Weights of a small GPT-style language model, trained from scratch on English Wikipedia.
Architecture: RMSNorm before each block, no biases in attention or MLP, embeddings untied during training, normalized queries and keys.
Each number is 128 + 32 x the weight over its row's rms, rounded and kept within 0 to 255. Layers, rows and columns count from 0. Numbers have three digits each. The size before them is the row's rms in percent of the matrix's.

# layer 4 attention query, 96x128, rms 0.2, rows 55-95, columns 0-127
100:144153068144132096112112109103056182075064157190095114103111117167122132113204144174173113076170139122108106122126083137141158129140069120104152151108105126151152167089161147152103100126111149150181037153147150146140123193103157118100160162079109095162116118090102137086123137117122149126167102085129124131174124165091122111093122075121109165084099145057143074116124164082109120122072
099:130097143109100152134127184128174132069138085095127145131153118168130100106168162136101114148195177134140126124131130156145156085153194132172110155112199143132080195076116187188163122072125117135074161119123167108092110125176176126084137125121133153073163145146157139124145119132088098102122103186115147147154148101093079159117161171114143175115121091172122111164090171137017113132112
108:052174153134176208151146145117116170088123171128124080117126141180125170125160125109152053135126134122131056122115139164122183138128104075112142177143133155083117148122164139080072050178116145136102100119150120109117150120116148180080157107072109090108124151114123141119118119213091111086123139094122133143173111106095140162151133079097127138150148139163169121166131220098186141147128
099:154123088084168110122115138161209087217142108132107129156131145110132102098076147080098120148136066168191109123113139110044097091115111139155098112113077134123109138104097164180177050107129139077114135085104104118172114118135141118109057143162121128105092129122109121133194106156142119112133162139136186099081084075078153117157149124094111100146139140134073187165155075141149127149126
103:156116137126060084133170080150164094152158110094121116152083141085127103109146113099094154154155074120139134145101182137076087091154152152178143106139083134138092167174120114116127147139138146154177158139094075081108056131105118123160108153159133132187114112125068148150164158098070131169104104088215136121138084111181140070127161150112129144130155117145157182150174030138130154092138
101:146113106113151126130129124149204110088125106157129193146166102090129117174133163159086163143167154138133137175164163140150135159139203116165110175091153125111107136082122103195173163138128136117068181078136171122136147051120170159106142188126089111124173153129144160185122147123161169089157125166128140132119080155115074178149168143152074182179191180111123143129132149149117106096085
103:123145151131190088123101109174151105152154062170100129115081104126143138101077133127117066155154146177126104155146162086127164096103088119133169222122059136112132200176116166117142118120088186138070053148118134096106119087172164104140088114130175103093113158097103138167107136144187129097128174133094140168098150147133132098111129166086141091116138134137143109196091162097084087106138
100:147157172165143075101102131127121234058065131141108107103104143110119134086155130151155095108112171072108208082112082161147176145130111138106086160117152108137068122109143152183041109087079102159152079163121128103068104142115075133114141126080117127142125145111136145121115121111115099115148130121165062169164158147143148127107110118159147154131141146153131078083089152079087070123120
103:176138161140079168097065103136126084192122093131122147111133155107129117098102207144071077127079095087144126146124119095136137105114142126146108100119135115158130162113169128197144221112066149143142079157095098073149142040146172140176151136163115157120127167107136139145122121138144098125098141112124102187153196137103080135085122122137111129137095109156128048126109058145079167121149
094:107113098097201137145163120108141137120127141150110104183139138174129116117118162147159154100152132139173183114150092103151136126131145167134177121124096106133162158111109191107102112130122176151087194168165137096130058177122140137089146097026103185144196148112077149138175120114139166122135141154108096111138181140181167170148150071105128158132163111158135060073158117106140085202140
091:187085093094135058056124092187132067175125081127125171117138125083095114105146069119152166120075174128110105185163121080106128111169167182132075122089130100093147111131116082183168126108163096127071104114101116164145102140079154128153113147164152119076102151154150109135094185119140178088061118120168133143127118133116122111174139158165150115132154153140085158100116184124158134080152
090:176108081079143077076168093172149085159112070156125172156111158089094123087156056119121155109085169141110103150158126115116111117163184191103092114099125099093133142129125109160201105095153130125098131129087129161138112146074132118162089144133131118082126154156156084136101175112158174094065113123148162169144124159118146139183166167175156081140171134161059165091151174110144134077145
105:130117215122136139082123175194154169167109102136101143116179175098129065171142129162131127149145099144195110144121164154123081122102141133095127126189112174168116148161136051129147104130099099122163095109116056141120196091136126135136128085103062140097157126136160098121112138089130136099118138088116227114135093086119119195087103114117168075122174119118161165131112164170102139143143
120:154106136123149071100176131184107099113143090124130156129120159093107111105139064090139163116071126144117084125152149116134131108155185151096087143066126108094163153137149088140152113136151113161094114130095089160199084124079163100133076139151153121094090154150163079117096143148154165122078125122120183163135087148071167189142145180190152097190173111124086158140145177051153126088154
083:111199129181120219176105111083105131140134184143143110122117113167148148092128178168145091139173071082121097037115094178137149120090083049111134103160155161165135158137169172115132156130075147087170100148144133102126176110175065101096145090121116124172131122105126136133157104133124108142182135129123079124123141083144142156085129099070108171126066170118155125173112096143122139131115
083:080145165183114204175094140076107160105140204098096098110148112151169150153090186150135097152171062120164156101110139140125136132086102063145145135147147140149104139143127153106061140151105140153176132141159122088102164098186113130087170116133126144167128106104093180138137073172072063146175164125097098098126118100139123140084103067076116172127100123140169110158098091157137134172101
107:134131151123129062086141158168172155196100111099111151137140105092130142145067109121163154122135097192157194139106144120086101140135160177143141145148065119184092171147118180088086143165132130118131116146163128121146066104150141124106068135111160106144062103195119131111107148118100132117174060145131173147128146125151092214026148096146094178140134110121110133167113177114137157117128
097:151150154120098107106120175117124097152111143187114116132148134121116149169158141122144129107105094158154179200128179072119143140090096085145178141082188134113072081171172130110159101131147152150043152106123139143176088120141101134124115121075071098091144173128114186151124132092135116056123139157098115116075161135060121164169142136119148104107093053085121189150143192129109124136183
103:128101074102109116145125137174165105087123172139160138157162126112126102142164152063160145146095139152165219173131115120125182141149134114084107155139164133105091143097085156102096144137235111117092197167145131086122100084156119136137158046161108152167110176112164148129178093097085085085143140121099125130167147182079082135155096147115192153141092092089139138113115103095128125110144
098:174149068084137099125125066110114159132150103098149153138084105076155086106113124099168122129138144123131090117168124147086144103157123098112131111140050087071107096148103145131084117045125167119071190153194140178174114079096160133128140155151111140159202125110117100149157154144098147127069121142135115056123118081147142163140113083103176089143164085201074141115156118135104150103117
096:148107092107114136142155077111155147135137092134169097164168065098136173131155105112118147127104163130122145143141158096159129140110177134166124095096130079093156107091109191114131088105122255182084133166185108123096083183133125115134159179148140097121111148133108176182113145177120146144117144115160067167140184161154134073079186113130077182115151128113096102099143143114140081133144
090:144161193119111119122097121146121114124139157154123121091112159140149086123182080141160147110103123129121058134109134112129142117144103116173123094182111138109130064122112034140180171160136113086193090150135055071139168119106124106165140130144123078086177153106096118142081171073077111124117085101107180109106130112096136107116143175131150093085143137146171148178075214122145194155133
097:162175091111165096123128109095208130149125137123110141122098131128127141124063110150237150155119136132117118110131098107102214125190089139188116123105077156089085130143077150137150149139132132132128160153090140100132158081105139113121082127121155173142158136141122128110153173131091125130080057167129122110111172088103141179075163143136177138159112184214101152103167140127084093073106
098:111112156079117170130155114105064104110160134116108121112131133051133121156183117103082151135115185165177206177149151123205096110091147092106125135148166131114161114127100111107066107185172107135197131132139124094086121160121141066150181077147171148108141126125114123134111094119127092120110142115080110131122127193121132030129075175101140097126168111090142170109099092086136095145162
096:148154180157128198126136102125068154158145125039140084100103128087108082120100142141127117107096159138156141171150153074114090126089129174102175151144097103105134103111132158063052120159127144112141090114172124178086110169144180149178126109091094157134111127143070117137060142201098140130121196105137154071123117157117154072081151095075106129122137135127114146169085151138167128168144
092:101114151209082237112168132112096173106109221114092087131156132143098168159132162142109081113113166137104132170094074143126122118144101159101095162181121122163108089142129110127072148169086071120146111152109117116153137120165129157152078091137127108143097107160136121034101127132065116143111156100065139129126130126101167136132071067133138164092096136116168133158105106143160167126104
098:137136152138155137092143042154172153140095186098128112156134086097118142121136144107110147138168112080091138096143115134113051138085107179124145136082085058186124090094123242159084191143076169152174129142157113134128118127180110124117180155085109097136114148080173111178104112110118104088109171145136163120120149099110162138100158123079084167099141141124100099118093131159181153143120
096:133108071169141111132158108171161102093122209130115085170127119190118121090146167174102082113141171129078186099100119138082095150157140159107114157130179146146122144138146084048159051180170150136163145097159183154120111150151130162103125103097096140172133158145158185096181166135168165127163168116136114171106154151125102141167151111123099205092100109091158108104134140167172105134135
090:124193173168079153156145104109109114138100117117111119088104128107118142194123129133112149137070105186154136176121123089108168105168036130160128129127193129051090106134112131067093105166148065107145117093124090125199148149160138096184089076165138136116093134165101130048126144151100126098126096116135093135077120100068104127112122103100118073113107146153115199134115115105110147172153
100:129143149180094163109127126155127144108094168116081114087123118154106118121090180158125093106136123135117128163093082167067102099170042173104108129168090122172086117137132075070094117121141051110148105138106101173170154101154182179143074136149152162163103103125141109053136133147072131156148146120110178109124070087136077144137089052130139145110106150188140137166123101168142174145105
094:121138154148124157142085091112134104065161114097157163108078130114123125143121132099095128149129115096137127122146107133146127163157132093077089090156090073056146125090139075111108186100099078117148100144139090205104125090139115090157169165202108123122157167129176094106182106125049108138106148061123106104128092155159124096141100110140131084178139145207147138111080035100135151147119
088:184125167125102153096152136179106153159058102119157151143191144096126110109113159145106152135148123085128117100145130147157097117132127136164102030161091096187145129079083124174102152116099163152133093132107080096099184169123145124155134169151130130157114144077195107150131095104162130174121128077161121130195121117187135110046074129114141126120163135166145161053115061154096137153110
096:114122153066119174149146148107134149114147113155204153124146113049128133099143132060062155142049081150163160157102126141141158137104129120087067142151104151134094109106145140110158151110110171167100102189142045140081164140125077149130130129099131159166125137188208153134115112141124102126104076145078129115193174138106135121062137084116111121118158106092162148145126120071112142072127
097:135131170139066148123150126123147086119086093146206173119165127100130156177115142148112150151074099149161146170114124120157132146131141181147102110137157086112142198114140159123147180130108109117120080083106129172147070112108096112162167136210118090100054112165172126107114156116148131187168097096131116176148135166103061111053091123123123132175101087113134164076100172082117164162158
105:108102126067110104125105134088112142058114144123152139109169102151134185122177080151084173124138172106155100099120104134180128132118130121159067077136053082099129114065131164156122191051151141141115108149133104149140151163113127160110188154192152110110108111117153101166098109151122135188128074130139121121175099069110050099110146085131157136196163147166137108114158091096126143182118
096:104076190140162159108104145114152163105094144116087131093151099182116174143138163065151104173133140075109112130132117185107141123135100169162103152111080106149091092093100160156116153144061140224113106138091092179080164125161135197135186163118168139075123152092132122112102065148112096107143170160158115148148123129129130092106170140129134154114083196148113084169088084149133149108083
101:147140173148099164135138126137176099114175088117176113127144123155126128154101119061127094160046118150166165140112123145088186159181127126131133166159117157054128123117124103059174077130159124143089149135151086146104101118145133081163113032193132108139106133150135138105157153219076158113143147092121113197137216109128138120137162115134113164074109146119138135152118099119114155173163
096:153098126118097141116114147147109141152056108165192160142141125132143069079140134122150135136174137111126101095128125195125121094115138154135089049149090100221139172110113100178140153098116161076120097134141126102127116135099142158139156174095179120111097146093175137162126103105148137187158140121136114135211104140205165090116105160121134155094160140118119084098064171128184206080119
094:084054153126169157127140131146071120090134162129088129130121119129129089126187118136105116124196224102124108081146138179131076079099180097092133164106152151181175129138125115131109111132151113125148124109165173117121156150156151127114138106089147114086169111085144101164126037100186121103142208119126112127130108165098122075223104192130143136119164113092121132129117114142170089165140
090:123083102126075114106059154153151151100101086137084119078176143194124177165140092166182105111155133057119139183133136061137123119134125163170133130110162105086128122135093111128138104063145137195062131161112136119120140111139174190100125163140135161130116141082073135125133137177072129151159148081172127126142073107137043110134134078165138146127101160148132069100143115187094133108116
096:137126083115146110120099080181147124123059115120103092099126136125140163072157062173191102109208135090109160099129109067134131149110111183119145117152146091141101106157106107166169150121107145070170130138130152104150159103127109122100156096074104123180173172119131121163131186133126132113160091109097162118148097081127121160065144164135107154136095174131098118117104170156134213026107